Part of a small language model's weights.
Size: 22 layers, 5 heads of 32, MLP 640 SwiGLU.
Architecture: RMSNorm before each block, biases on query, key and value, tied embeddings, normalized queries and keys.
Training: a variant of Muon for these matrices, 271M tokens, 8274 steps.
Each number is 128 + 24 x the weight over the matrix's rms, rounded and kept within 0 to 255. Layers, rows and columns count from 0. Numbers have three digits each.

# layer 8 attention query, 160x160, rms 0.0445, rows 65-119, columns 0-79
131115139051138137144137100182043148163162133132115064138097159102132148115138107161116138137135138145106075117126165157091109153191175091083060154073119133104101158125119144153111107108072137132151158185204147123082097123146141111130089105
100165145108127126120144084132179059139090111104114146176166176110116122115136114168145107052122111085114156185116112159157136102063073104114147122170114112136117118096128105069116099170112178083130140126125105109111141128136136130141178136
111129158091105115145119104093123135141112144164128130124151114133126151132116118100137147152122149129119140126108112157130141130133124119119167087147151093103144152118125115117144125129124123128130135115134081114126148090147139107094142124
166090110144126148115127155093108098129083141094144157154120169111124092166139161121109125168131120162129123109105091163104142075130190133079125183105164135120118121165142110111097160141122138103155124132137122142146098131102131126113125089
089110152107121126096139149073122122046196108150102109108179103173115117122146136042116148171130142164139148103143153161124090121188142128144152107150098141147134117112165139110107137096113083164117124121135168145114100163099154140086130150
107127119101133143091142128125165118130146133128133138169115112143092161128093111108136115139112089123125138142118147122135134163139142132119134133096136106121135164116156126101141118183127122111148126141148142149098122101128078156152112080
103118137147103131167164129124078112114127151158142089129112119073157183135129126112108118130138142142111126120116113083103162180082108123152121085139175161126101122110101124161140129169121124129121162118124147084169131093153124079141128130
191051114111133112124194128060130149138085140151090117095152129140108140131100105119066158157128109095111196079148202104116117127140137166147113079125136056169191108185131138096124146126160150136164134121132133195148127113126232118120083135
107106151094153118116089159081117126138148160151150141092188109174126110107154161115144081109130149108129091128090127163104116143106083126166142113144072157089125042157125122127100137118137146131080140118105111127121140157149153127104120193
144123105138107135126162118099123125122128121150100143138125124097104123156134076135125156138147159168141175166120124136117145073098094111123102082102118101135154146114118125125111143097136181159127106091167113140115134147162147151151114093
093142141144087104114112093139125182092165120187163099152144145182152165136123102132156134122126180142101098090160139151071167120136101115150168093142113115127139075105129156091166098098203115084084101106117092095123142153096154119099134124
156139093132141130140135137110099110196140139107121111142104132068111180109136126149125136119150073103122137139125089078159123092092129127145147127145143123119087107132102122106159150135125148093107114144135112141154135073188102141173166151
121125159150143169105133131119142177113150101183107108162137163173166125116112137124135146169154184134069112106169146181089112134156117139084139138148101174175149157114151144150125083082205107098117109141083069117120150170111167134101122133
140095118132145098102110117108140124118101134119098115144118124143129138142147118099167120123147139168105117152123127138139128131150114131126075123124087126173113110131104135136099157113121132119143122132136101109141090135142119106116110136
136131134163130092119130141111166098130143100149132142176102114151116167157135175194137121126150105147139160131132133162063100120107156143114128146099133129090149109134142112123125148109135129170122139141103095150137127150128109092118143098
149126148134110156149100145154128144065089118104135137155203059110131130143126154144126111127087116124143154184097136156151133168139139090195140115125115132094100148143138111142142107156128178154141174131158118085125117110138181144128108119
156121128123150149091140125103114128102157120150126124144156101125114106122123140109126110141086127147126089089111102137094171126152149105089109137143114108143132124101139106134110155127144113137136103110091091109139089162116156119100093147
137120112146087127150160146122100153124126162102122112082139101136152163122107101100126129119127168154141118155133158121147113125156149140141106111152178135154123140144149132132148114157122123130141134133091113142105110108121146132121093132
136158115099143126128139125135121138131119160121109125152096134101126121145133096128133158081126168167138122125131121122116120105087138145122144133100155137115154123132125108124096173094120091080103148117126103102148101083131118117120149142
102128123144098121152135161143118167116123178122097128125177132117123096127121138112123128126157134124085093136127140142158148135151156086113120149134142082123111155143137112129116128126113107087147134133123100117108096131071126110134124148
119098117137103163139139137099133133097099154171148131153125128168145080104118135103161128136137108155160112140137137135138146114131142141144147132111085124136131132155120138138132109134105128155138096162108135138135164138093122096096111090
150127129128125133083130129114097110120139132151135124142119119094120131126140157113085146136119109092125152152140124160102136117105143114119137158126165120125121164121114123154146140143110152147153159124147125112165102103111123133079156121
139185134143144130130112119113165150118127105126173135142161131115163131176112105150125154132165119124105142109106118129133164103135127147103130129107123119107155138124131105120133114123099106140185124102145135195104156146160114167134124140
119102118126176144136168140096143130063141096160133152119146119117120117143117162121106107115129114179145161097104090137141102127128145134107141146117150121153193133120160147137147150130116091155119075091154123136145132180104099095134110152
121121122142073106114095120126164125161144092148106116140159152080128126122144091116119106151096143108140114174141103145105191144137150128128080121137101133097123134120127123135131140152160122082129137149124100115108135162114148139141147140
120111125107144130128148114132112101123141118136127124104136142159144107124124096111133135123097145073136120102170138102122181103139164131120130131150070167102124116075150124115134107161133091136109147111150134103088097163078102130102123150
139114133113122150133115107121146128122121155117171155142116167133130143133118109119150111146097105141128109132099127124078139111140153140125148142119134141099153111114110121101137120139159096109126127147127156133080114124128182109106124125
144147116095144106120108103139136134120086141109170126107097123140103114136122133118139138121118129132170139155124096147148150133066103106139138128094133148099182162092115072143110109158116124126125124108094136114114123151097131135138124123
117104131153176131117151097115110109125112130133117135120174111156124091129134128114144142150147125140150096140136150169162137080120112118131147144183121108137110104127134156125138111161106121117143097100167113137098097130169123109183143136
143135118089120143154110101170120137126123115156142124127151109109155124169109118167174145148157174092120110102113090112179101102128112105117126154174108145155162108174118128122116105144101100135135098113148143140126171138108149152126096112
120115160136138115151142129092127118138149122130103145142130105146110140124144118114141161131118125125108157143116139164145109102144145135110153108101151125164116149139115150129107148148125100143117109112146132084094130155121128132149103113
170115118100100151169114122117137070134108082085108153166120166111085163186094104119079148111151146173118171158106114070110170151161132142131124127152150102104134105098102143153162121165110115159098117122102092139163153099130117143133187117
081149106140142099095142131119121158104169160159121106111153101155174079056128134127145127130155136095130123100171159181139140065091174085146137118124103161136144171153159078132085172105125127054111141135123136132114124142156123102113125119
132121118125133129128133120134127145127131137137127099128133129138128133126124127126129124152125135122152111116113128129135107111121102113125119131149142115133125129121152137130152133129115120124138137140129138122132118124137132121165122114
123115134123115118129125127120126127137100103129094130135120121140123140118133135118097161121112100148121159157127136119133113125141149132152132135112149132116119137142125138123117115149131137122121130127134126106122129115121144135110128122
158102111151107097110133126147141115110132123106129106122126161139127146144092131118141119120123156154106141119114104113131133138112123126122142126130119139129125107127128134136132134107145118138137123135132103135125118146105134124128139130
095165108145159140088142150113176157092156150121105137108131087155164110065135110124147121119159113122122159119155156199131107127107112120142110115112093106139176163113158082100122117089107129100104136132120133131104132127134095086102121147
144139141094085148131067129151151092167127100078191133061077137133136162159122173157121143139112160122129124145150121090085154191156110126090097093137156127149095117131113085146167149138140133153106143121127137116126126086119145104140105149
150121113097098129132068093081107126161154166153138080144120136096138165110101117166144133105192091166068120103126149097123122131126115127141162126150141081170123157140119097072166134114108129162149125114105144080123145108161123203132138125
175119152141115162139113131116121140135079072094141118163099158088091158190146119132112110120125103160113141132094092081129124175167110143129119143125155089117118107119099152127145117145147137149146118123130131134163156098138144158136134119
169086141132111139158123120144146099128098105134127120155122166133101162181124134114111141112152154186125134147104077097109120161178133132139118139137150087105125129108090155137134091135132149170123134125138094108142151105124137138120141131
084159118153133107099155184134142145114140153148120127116147127146167114090123122114161135152133174115129162087164156153114118110121149150117111130111122157146156138124151086111072136090126110121142118117118108162125149138169116130102148125
115131112143123128159133125135128156132123112141095092122129139138156119137110109141142146128132136137125118133117141128117130119140130094104126120140124156128127139121133127140118110120143143119114121127136096134125142127126135118124126147
158080138126133138139114105140106114148119139125156126155148157127124129152113117136122116136138114104137127102096094097139126104167104125111149146164139082097103092098108145145165116135126157134138140110150138128129081148117144115126144110
143134125121111147140127122142098158112139112147121111162131143108120141139123114119132141122123148124107128133133142126101149134128143155112121140118133149137138149138125133136148134117149093133139110130114113152157140127126104123122115129
134115111120103133144139152106078139115131105107119082140098111114104151133120153157099128128124112138170190173114144150114126144120094085122129091115142102145111106122126091108147127137149116136105164114109085148147130124108134144107144151
141096179105101122129129095119113139158131132128101138101117146146142132124139086121132124106076113127170133149133149091179163114101115115143136124138109108144121175152072106157184119097076164119121128158116164107111100130098133184177193127
111182100157131150154124120148103167152153146114165149156122160140111161112129090108149124132110158117156126123171118144143103089181135150132132071161160132109139134081085155102138158108195149123156109114108097128123139154108137140071130129
106129139162146096106161123110144130115126154154120179160163132130116118077102125158137120096095131110140117170101143089142127165131147069074143107136105139139170064146149153129129144084101147118177129155157141126158119139131134103092148167
127163136139127139131092133156117112195129117126103092135120154125135143148091112150116078145123118132091157151117080063108092146120153137103108163156116121106117154109108174135148130143128111116110151149128174145162133101145150106159152123
141118130111143104110101109135074110175146136106166144141048121093125151170147113095089097099152138161104096162093119109164154148137106145129162107135118122154107143110124142177165150145105147161130112127120141130140093080167152080152101142
105103149156072081068118122102126116155098099083067121120113110128145091153176168060122128123135134104119141128167099144120104171146135110152114110118152112088125155132119139144169155150119098096158157120085138122101095132132122113163134139
164102151120109077159095100148112134125111064088115143127151114068139147181133103130146139176121156135117106172118127088131129157156131114158106159127184085120106134145113139169144127143130127150175145090133152114126137092124087128120100077
136133129162110118108117128165064157140158129112117126093173125113136147123123142099074132145120136125090138138106088084141090137121131142135089128177136148171091128135108138156118091114149141130146168135152071125133109115158132141158132148
170114128106099133125099101121116131114123104123141135096122137136175127166107205118136083090119104131111122091144157093164132144166128153138104166137120083091111105141137162105129152102127155098137128113151147131136184138123166085131104116
# layer 8 attention key, 160x160, rms 0.0445, rows 65-118, columns 0-79
179115112151173108168161141158164107144147134107123089108129110117121164107120127115090128135099161144128152137131134156127109167123150146149150140112141173152159168107157099154192169162132086133179106130177114103132100112105098098135130157
147106122107142145142144142103143146087080147127134096094108138114193116151110108161126068156112147136124165114075107135128123167127099097151112123134155083123120073139143084154092079134121162139156107103083137108186106110118082143129118106
098100103154115089140152090070124140132162124103170145127162129139152132146153157152143116144106120148096172105106132145139127126141127111089170086112106132127115101074126155119098080125131144124129173121114143131104114161143145098130075126
123147083145135117109112146159180075131129162119107077146102158077112102119098111097120143135166121127173159164107103122161168135069146127141030140158146111105163198112157084146138155162125125141161168129075120125156181133140087163146160142
117147145177105113116148093042100155076150116121124138113125103158176091153130126133147118135116137120119156091162155157144109094153141160120150116141102142181117124144138173154088068074138131106126089090144136116097160165129151124104120151
141142118091128128112105134135125113134133125108132141090120129091143119109110122116121100117138107146116117134123120123106116122093141141148140154152172144085150168103188158117157149112087121087128087099140144117111111124140086097106143153
179163158128108110156128123128090099146129127142094166124089138111091129143117109134124128117124119128106102195135122117131183120098103103132101133127148109133146099115112133132068152155115108098092153160125137095164115087115125154116126129
120117141123170121087155083137081122177124098103133081144122120154131104137068142111154084188082119137152154117114123147104089141101134157161129166133106111124144122133109119094127139147070119162098156114101087166100119170113105111119179114
137080157130162145141119158151133122141133129116091145143093092121112118141123098132119115126121171113098128166134135124091155167144199127124092186138127132130132131120157143126152106188120119108162129120151090127128152120109120156128093073
081132115153141127101132119130137152125149104156122109153104104124090140148154149134105137137106134109142111160148167162143127132138126119117140151113145133127093117114137152116146102132097134097111188149143085146104172159092129109128130160
142109119111104123120140114099149115118147110130112198148119166133106108158092115102129134120087132135107101145108131151156121100118119093105141135155110121136123116113102147125144094120154128108075152158137065112126140130086152136117120131
118089123115135139149126098131115127121074174149145140186154119156162115141131153128182161129127130116155106148141121138144158120067125128142134148141117127119104124100101124084096152098122159139113125109105094107149154158144110155175128107
110161134151140140111104160107135139118137159163153136150113126141125105105150158127123113135128106119091144176173110117111129132131116109106141110095114140146143140113135120104099146123092138090135104097058118154132120132129137097126127135
108145127116115075126159156068115134098131113105118165138131102121086105116121094138129103113134138166159102147090144111157149116185138134133101122172133116093104115145124103137087173126112150126121107094122120154120138101112161102138134104
114102127151129142130131153123120122121124157145138102165123107151117118129097162095128092093123149143148123139130116172126189138118122159151116131098157082119109162114148154141117160131112067153108135115099140134150115115147151067091111084
097081147127134150147109094155096105124176135115103132126121125140169094080127136137107137161150128141133078146144146117118152108169141131094131080140139111140117121098146130167142137157095127127150126132152163115110129094078155107129139109
115137129131113168127088125114086138127121140142144163114128139133165106106131173094149122102124126138126132106119161153099132105165167126104142136113128134110156144086088119161097162111118126134117157144146108135123104139135162071074127165
145130139109120183126120136137133144125151107111108120116107141153111141130120109107131145101136109172114092146136134130143102164125131144138119104122152119140125147140150108142145153114110114117126123110146151113127114129130125113142123107
142121124114124151108091170060120099120113095143105124113102128135120136136106159149120094124132092143142160154125154099118146104090141134132138118093178123157134161090114128115140144127133109129104103107124110083148143140111167127100125133
112121131136121129168094082141136132094125174145106135121184076148136081120137200121142116127118120124119105168166131143129125128116136118136098137138154168122129117137120111136114147179127134085118155131138125095130080127136174121103161122
156123130121129149121137135116130168108103125151155153140122141103159097152115113124119117168155144139138095140129134157117127126140139098125127136135091101154099095120136130128114151109129148095109155125109130126121175118096137078117139158
164120151134127188075170123158161112126104139126130146117131140098110119117110117134106107141113067102112121139141084111131132147165153090141151092128089104166153147180098084135123095171157107119126123132113132105159127074109115080105139141
128146150140119112162136106176144169122156140114153146114147129110129120129164113188108124145128177080057129143133132137133147048122129102109149126153107080129160107118117135104161105118117133155135125118151117109105128160159121171119119143
138141122150145108083167158085121093118115103123129144146130121131137159141120134140166099148097140107117148121155134107109147123097140135099157145119124114131121107126155139107098164142130131129075119134096106127110068124089146127120103102
099127146149116179102119111150166131132132138126153096148149120115137127140112165125138126140148158091153138113138130135122179129091110134147152094142102118141131140103168116151135109137137152111108152155115113118141150113112130146142160138
167142115097125116123140140101102139080113109145147137114154116155079133138162150145137141157114107090173117132146128144111169141108126124129189127100147114148140124112122107129133154127127128169107137118143134129121124121130110130156147110
124121126169139142118120095085131114127109138162165131127113107172124160160092130101132116104122116089134152108151146105127181149152118118122139142100121132100123084124124144136113132107153153094091144088144151118109169102117154110122106137
140157121095111133081122148111126129118133133129138164123081120120155127086175098132144116136154108142137147118122114136073122114139154112088145121111102116144125140153148107135119135172114080116108103126110135144152118146072098146116163099
124108154167129106090124106118118119131125100143113165112144127098120149145165135131166127148125143129082088118107144089173119105112156104109121122147113120146150112099114172109130136124084141151130141099128128131179088167147103111152117109
153138100104154125131113112106135133108111124168114104086140140117161135157130110133111114139143109106098145130108185124130131112117114142129136151142118152095105107131130151140157088150100111094168107142144096111105148140148152140137140136
121105094126128119150136130125137112101157143133122182126141123133127085132127152137126152127083131150133143125146136135150117120145137148129111137124115124105140155093123150118116154157114114145106121093161132158114118138121106133152129129
155129130111113141114116109127138090135147125118128147125120120136123130100124130114109132143121127131161119140122110117122131118134118120152138126122140130125124137123130122145109116159142114139132144109119120123127160143129144138136137137
141119129123136135129107127136119142132128118136119141132124112114135126126119134136139123124111116121118119112116127108132134152135129141090126132136131121141140116130143126128131116116118131145150127121137128121135128127122126117133106131
135127114113132117142110102146109104130137135153143146122126132124136118124138128141121120124129143120129104107120120136116133127139129129139137147132131123107131089135135140119115114118120132135144113119147129133116117135108126116125135141
118162129122102119133128133110120126120135125124126145141114114126140146128135138133127123140132107132148116125134149145120120120120110145128126112138111130109146146121133126117135125115111138137130141139122115120139129143122131128116138116
122145130126130142130133098145130145149131109142145118119134130105117131122125122127129151132122141113147104123126127123111126139148154113132137142136112110134129111111121129129118137136140118146132121145118118119126120136138125124150144135
119115136123143152109123136117141120119149136100121141135127122122152134123124125119128119144143115154100132114127143134134122131141128145124104152117134136147139149145151132128131122132129141130128126137119098146109131112140119135111140150
090130117107072161128093095121165135179097093115151157139108150133111123073131114143080090117124126124164116102139098067060118168132114100161075138128179138136122130154173063093096138123118165119103090144091098137106157084135162115127127154
141055100138149113087079083167100127175129154144140145115115122105128141154118113174160152114160095138071085097126121090128129141136110105143152138125105084151187133121133106056115150149092171176111151144148152143107124117168125170035150111
111120127125156096121158113115131122138126135135151175129150136156112135122104120115135132150128098135129138116140126145128105111129124143139160118126129132143130113122114137108127115112117137147100147127148121145123118133151152153161105129
107126118119129127140132154134144129134127113117119104107137122124133121114115130137125124140116114114130144123118148137128104123142113133133102127113146095126118143114114138136120115112126138123132137126152123118136114116123118123105113125
134146145116134130127120127111120138127127152122120119135130119125139110121145132131132141119132128124123119147131131133134152108123130122125125140125123158124121145137130114132140118148146149127128136135120113114128131125120132126139131157
138114131124119125131123144147128133122113117124124112126106123138126147117123126131134131125129141157127152120120124111137128149134125133124138133128152115137125145129131131124129129119136135125129129119129131108129136117140115119110127134
128123123147136116123150127140134097135139148143135126117141115118123115135135137115116121140102120125137127131122125119136136131119132130152130118127131130116113119114117126137133117127124127122132102120131142133145107129139116116145126132
138135105121132132119115126123119129119124132103130121132105127125166120125128121134142126139140154127121136114142106123141131119133150116123109164137127104153131138123147129129136138145122115122130134130112119135131126122147097141113149126
115116133093078163132153143111103111092119127126131098142077116158108106095115108153130118118128157125155163161091117150051107124148104131152135107102111112102150128086119121091123118133151103176103109121126115150156137103080166110088157144
171121122145124127125146155163110170130158111193111066087118176185126106145200099132138109110120091113114100116144130126175160141112118126197150120097090129117137122139107108091181139143100148138096181135084165114123150151139100146128219158
176206129148133161137171057186092096146158074093145096125134158179146116146167138133139037121072109166164121102146090143148159106120141128151157094110116134128117125139079103111157146046122132104079131081161079118154115099105077129066104138
076202168173115125153164145113083143160136137153124109124144113094154097099141152153142108121083124093176093120104192110124185186135160124115139093119119176110150115163121155099167115066126160160148132168121178127140145112064155091127103137
150197117161143123143074148112145117166153100147144133151080130144168132124109161120135111128106124122100131147157105113111095092148122113108132160129134141095135109125076159168136091102135105093131128117171160147166149129151143134194201118
162096157122112137081127137070062131188084163116134142101091097151142142189171108118098164092137142136113122100069121105130143111130186163127110108172135104158134117126135121124127173142124120150108138130114092086125066094126104093150112154
100073173143101097044122104131135128156146113101066109177122129165096163078109163116154129125125082182126120155132113178075135156137164165103130129118185112103083173140106090188119163133099102075163150115051197130074140146167135147114177165
121092184108127097149137145171129135081092081069110106139210087075160134110133101115138119200078137163132118129139122122166137124134128149132111081143159075093105143108150163178104115138114117153243112096130135097167111098114111087087084123
175140094133084164089100130157023206106175118101099132095158143148145115134140130110101161067135110118141122177063099134167100161108139119128130167138172193175146109140075126142072094158117157116123186128167093151133099104180179133151123131
# layer 8 attention value, 160x160, rms 0.0446, rows 64-95, columns 0-79
093154128134116123131114131149130116126127146120127139138123156160130154105128144096137107097148117115131135104093145130138125113121117116128084102125099103168133116086090144114116130118097109156139165137126116138084087132120111120124130110
092155130144140152117155134100149155143152158153127119107136122144114154122131148144128136130132099087134114119145161129127116122114149137137148135152140158115121106121138120132130163135077142109125169153111120082123140150139114125138094081
130145150143107133090146124135126121151097124104121129154153133120157124132153116119166156139157137114142105109151131130124128129172145099130126121096101134136132135145132135142103167140148065110151158104104142106142142137108136112118131113
121146154113127106135104152130137148127099159101140119130118115138131090132117122166154093101119135139133091112109098141140151132050130146124141102151165133131162109116103101125117135112141151132128151130115096124150125153147152112120119130
136099145140170169134144159151133094112111137082145120108141158152126113146115120120120151122109148118107140123114122123159155122145110103139115123124120129088095146120166118131119134145110136136129170115088124133153110140157138141095104113
124151134100110107091135120134130125154094116131137092129119131128130106156094118163120130145103141128123119112139096123146110140126165106134120116107117152080126121144126117126111113133139108113112136125091152136114111126122136156138128130
104137146101127144138110122110152095149141116087139130130138152160157079106154151146154136121114125120096135126107115121130109150140096136122124118102134145115135107116125136102136081154150120128138130118139115101148089131159141156118136123
162120145119126164109132115128141139110118102135105096151115153115143160121129137116149140157127148138127129135151120127151115146090094153141121135132125113147123128120108141135113159149152131134178116142111140123155141127108153144113110147
126132164152124135122160119143119113107136112111161144127102129140119133120124085128131138126105119151118112155099144128146143121128106129124163153109139127148144147141129103139140124125128141119115173175104122072097108117110140108147132120
145115155094146118118172110148111116120126148109104140160130111147113098147106115140123134135134148116106132100130118126154148127133110137122168162129096140152134095122143136118090143141091117100125111110117112140120120125112138113144116131
109155119148128139102124144109115128144112145110121133117115135170123109132142128102119104149086128117124094124123155152111123139110130119131080117104103156106124143141115114144151139144116128097149133121110142107145153119165166143095138127
074107151137120122144143140147142118133121149106175086156101072125155098138127133113121111106095146104091106135113106083149139144115127167139118105118155138142125137125097132175143154152121104125113114113153138130088148106091136130132128073
100124124148077129131155180137118135137143098132131119104151111121121124142129136103126118155157106130114143151148135152157152138137109056146112153112116133090140147110104126133133137111125131088105103140124132116153130106132115134138126110
117135124138115108147136144120108103113138125110121157149139138146124115119111133119117165164131125186127117139090153130123116110115137118135125123088159138133156089143147114130129116107133150138133122121092130140101171135152138145127129139
106128109156126158165147127116111141145128127119131112127141099098111140150105139136131148110141148151161106154120140130109152135116090111101097121151130126144136139135143132120124111157105138107156125082120097122141115117090107140126138129
115123165092127121150097151154156097122094118126125127111129143092100163127109128114136156124152112128146144124107126131183088143119139153113104158111109130122136115089144119131133109088136137137106132101131139148124135136114131136140126114
097079114141114180128135125105128112138135142149101162125107101123146123095153110121109102157129156104142112128138134166150140151109108138151102147103136144129119116138130155126164121135114103165100101140146115168138140133117113136156125119
172108154131109120129149151119129136136119132126166147152121096131101119132134127105120116139119153132144136126137141145092169125134098147110161104155126124129138135143146128107142147105099140129140145109133132135133124153108123124122135127
139117127144115129122121100146111124115139120125124127093092123146117133122139125082107122128120118101096143099150124142157130126133143119138125111096138138124133151134138133132155101124124166090123111131134115141125122160087149156138124133
131114118137097147157165086133128129092153135137124102154148134132115136139138118149154092126170115150142136130083154126143123102116124101170120112090141127096135142137156106143136122160075126099127122163127121139121128116110102097113148125
116101140110115089106125096161133124117094158122112122135095124120124124132137106122121123112122116123143139129112155136107142108125131135106129130119124128174129125164113136126102112114142124083107100117115112204110127171118105108135152138
142131125093154099138119154123150132127134129096098133115091135120140139134114129144158146131160134163134140097156136126134156126135134124148084150105093138100144114139128114160119115123133164145143120136128111096136122129140096115128118155
127117125108142139124128105129151144104144128103126140129119115127133153110096125123135120111105149119146104099134151109101127144122130122077125105148112131139127102086123104107107122119104135141141151132143139134147096142166122157139145134
113148142145130141155104135114117092118119121121085147136113154151157156101130127096168171140124085137135144115096115139140154135131125111102117129127146102162109142110168130110085119144144126142151141114144112140145132122123144137110115162
111131135140162132137107141121115135130167097106143148093124101131155126137138139159143115108086141111128101135131133128124088094089139125126113104117134128118148142152127134146106126140131124135159126124107125141116151111124135124130132094
125160118111123143107134139113146122118144156134079118151087115114145095127138128136105129133141148121155119133167174129148129140103131137110154143110122129095116085126113076111145084160111095092106128124107145141151106143142093093138154155
138113134114101133139141101164114131137119139149118123101141121133158132143084132123121140147117095166130154128122129134129116129104117157132129106114115135122150114098121121130127093136126124135152133133108115118139143119102105107155143140
148138132118150096115102088163147135147158161139105146126121114150158141127126143099122127097151135130144104107139098137114170123121131154106150136113153131117113128113141122128148124115119147147121102146152128139135144139140126154126129105
112113120112180096142139104170126137117171092140137108101115126123124142133109125135123126107162146122117143122079106131157162126104137157134121127105127097157090110121099155106104116127118101124143118117148126137145135132118124140112149142
108160136121126153097148131133125138164104145139125104144122127117154117135141147155115144111140167150169166129104164160145153125163129154128127125114147124132165099149131089120096124107096133141142139116129115180124147134112067090152132103
151107115154132110108116144133122135106151127108138123152131149064118108144140111130092123129109131126119153126136114108135128115112149135124103127094131109116138115138132134121109105142108156178115123155123121124107081121146135117115111114
111130106151099133151138149125142122134139162140113155103162132141138116139118163099145147107128147161142124124108121102098138142111132146147170128101134130137155131122140126151116101117154115158127165132099155146108156156167132139146116129
# layer 8 attention output (transposed), 160x160, rms 0.0554, rows 64-95, columns 0-79
112101120113136128133135116182166139125152130112114107147133083148167128122122108120119101103119158102144124089121106098141091147186147142123155109107094170167109120111129130087120110145115150122141126143128155113130140148108107113118103115
117140129123138129110114157160161103114155097145099140143111137147124126101125073135082136134087147137122112129107133107100116112137141123142132114131127147148146141139141136135127097129115115165120132154093140159111146108126129127126148127
156168123127137114058161128114115120109130105103149157115118130150102095157123121106130113131128164141135110145114120127140102114182129119111075134143122147130096154116083131173098153145136135096146125123097112156120109135130138136118143149
126097155140115130134123151135138197109122122147119124144125114112123135106164094132130130126152099107107126168101117141118159114104122143155161083147078147100133124103145101133126123129117135135131143143109144166140095136115145118134130122
148125133108154136162120111126093151143148149140139143113134150121083115125121128134129133124117142121155157158129085110140140107156136128155115108135130123103160101121124111123099129151105140143109164137159165111146142144128117163135159159
171105164139115144114147123128136126148113134134144137143121174125120117142095124159128140123160123121089120119125115175108151119121116097107103121093107136106129112141067146152108138149136110121114134133163129104120112135121138142135131123
130132153125153119118126116107136104108130131142122103107130128106139111143158121096174148143147089093128134124124141129141129135080105129124128151138119097098147082145103143123109161125147118126185078101156112140125125124115105128097135115
150117128113157150133134082134165118127090127095160130097127143120119137190112111139141116111155126127097128102132103128135106120155099108127111125125090125124102172131121119142136143148123129127131129090094130105127146090129093149118132122
120159137105102156128143132116118139094148096128114152117100103122137116117116120089121139147142148123142144114129134095116121123134102100132146110146089100126143146160160163131115092122150101141127135126089114142128172137130159141143139090
113125141142126132092116106132132171142131100136145115136093131152118157138159139145094143108124150126140132135115097158089113117155136125097119133167125119135127097124108129137152131119135127110112155122099097139123127143161142148130141114
147114113118091125091109151150105135117126094114085144119145148138099121136140113099105133142056110086157134121126126132144138173118146141127100159131087097168106155116108141147149123124111135130139133100147137129127135132090144150158149137
100130120125096133161117084135121147129145123147160142105150116144089122133102094132123113125116110116141087131140113125128158115106158125126119135146086157105126099141117139131124111154116167158132105146095109133130105109101138123143112102
108143148143096113147105114133127130125139137132106154143167127102142113127118121131137117112096118150117138114129177139115110134127141138098130110159159121137141123128131140143135130125111143119131145131140142141137152104183138122142152149
133112170085122143137132106146148120124121105119140101142138132146131147165142094135105114131124146111128126126109155140129116132152125166146155105152118127093130137148156129114137124107126118161133128095120117130161088112128125120137126106
120131132109109129140151108124132140117120128091119126153126120141146125127112149154134118162119134142148114122103109075131145130105137119135129085143108139140079138127129133119154127098115143129098128177123153162131112107127142161124123146
150117161148147145075120140144126150138132119126110115137133169127109138118113150120144093078104114113094113114140117114093143124158132095077117135092099128104126107136104133102149133111178169124153119091153091163143123142109161127159108132
087131109135158092101151141104126116133137085158103127131115115098085162143096124144108136121119148105125128117151132087109152127110146125110148090112124172121123137131130128081134111127164177161156139132139160123114167152109113176128094131
115138110150105153116138131125095151114157127115135137096127117110115093136112079137095139154160155138129142152157121130145111142108120139121144106131118132174103138125138136148096144126083126113156093145098111125120106142166116151114123148
134125143119122099119115151120100126169094130120079111128122109113116092130125125108130107147122132117133118162110114119146114088114151119131107147119097127174103134133120123160128111136140164110120145099117101127127121145148139126150103101
125137118126149078133116135161109148132164145106128141141170137155137155104169155120125143127125090109111124077131139140133080083109133156119153096117131157142111110152099185048120109112120121124144109120147146145105113091164108141150123168
167105169150157139123137128139136135119126094127155134129158125111116114133125131108145133122120120082127101112098109100154120109142162121126116167137153129138143079114117118121144151116144100119137088146129113160133107141145116143162106130
134147166114165094117117143129146104129155124185132130166186151148143153155091129098179091142106174130094161084098122110158147128129102152112118143115124101119149110105116134100122139118135099103104156107123163134106114103132137129125139138
161112117145134112132124130141123128119144126151118120123158160120147119119114152184081145102112136131103139120128138122122160104138133118106119109137102149157118127109125127140118111148123118130140128107157123152102120162120121114156146105
109124149165125116127131113139124129107098110061131120121145123111119164113141130111127118129117106158133172120093102131130111070163084128130127121141149122141119149145157127152173174147129107108143110087107127115118130128136153074133152142
123094097131136102148117126153124107149165147115098129124138143118098157111137111123138125160104112103134148104119125128125105178145105170106114143146091137123148109115141160136170119102150100148141139152130162154132128168083115120147099114
148137131129138120100132134128060132140147118161132117113114130104133131096121100103113136100089156154111082125133135061153134080108126158094138089120158117123134100138105131107137139088120109120117105118121151104131109068133134164129137110
138152105108156100143124118121123105125146146121083129130137105132146134133123129098123141104142151139115116086138121147100128149153115125120141126103084170095130160109144154127114114106131119136111162135131130142102108119127126147142154137
124141178128132110148140157151134119095120132170124153107109152149134118117126133151134115125108151122123115141140169113114148115117097121118101100143129143139149078127125093105104136130134130115124127113131109113149098116108119101130136132
105078137133098156150116129113127112116133130130142110138111122127109119112139102102119126125164141142139099100094146128092149133140142108114156136149150133165154075150102091125120116134118142131123135130079137124144141090110129148096093139
091142160099163129150155143136073132130140140120146113100100123143123150115114140129143147109100170146134128145103112103135105097126105120111146130112123147093103132154149105144129112079110115149171183113107155154138111126168153153135110129
141117114133123145117109145115125125148117152122111145143123129136120142139104133100100122106120118127100133124117151163096147130147129165126116132108134116105142134124118114123132095134148141153106140157137128095129144106114101157126169157
115136130124108133151140140133195132122143163106151154095141109175150129116138108120118150115123130145092125125116113139149122124115138126131110136120103156137143144133140130154103132097106118100147133121164141111122165147104136109145123150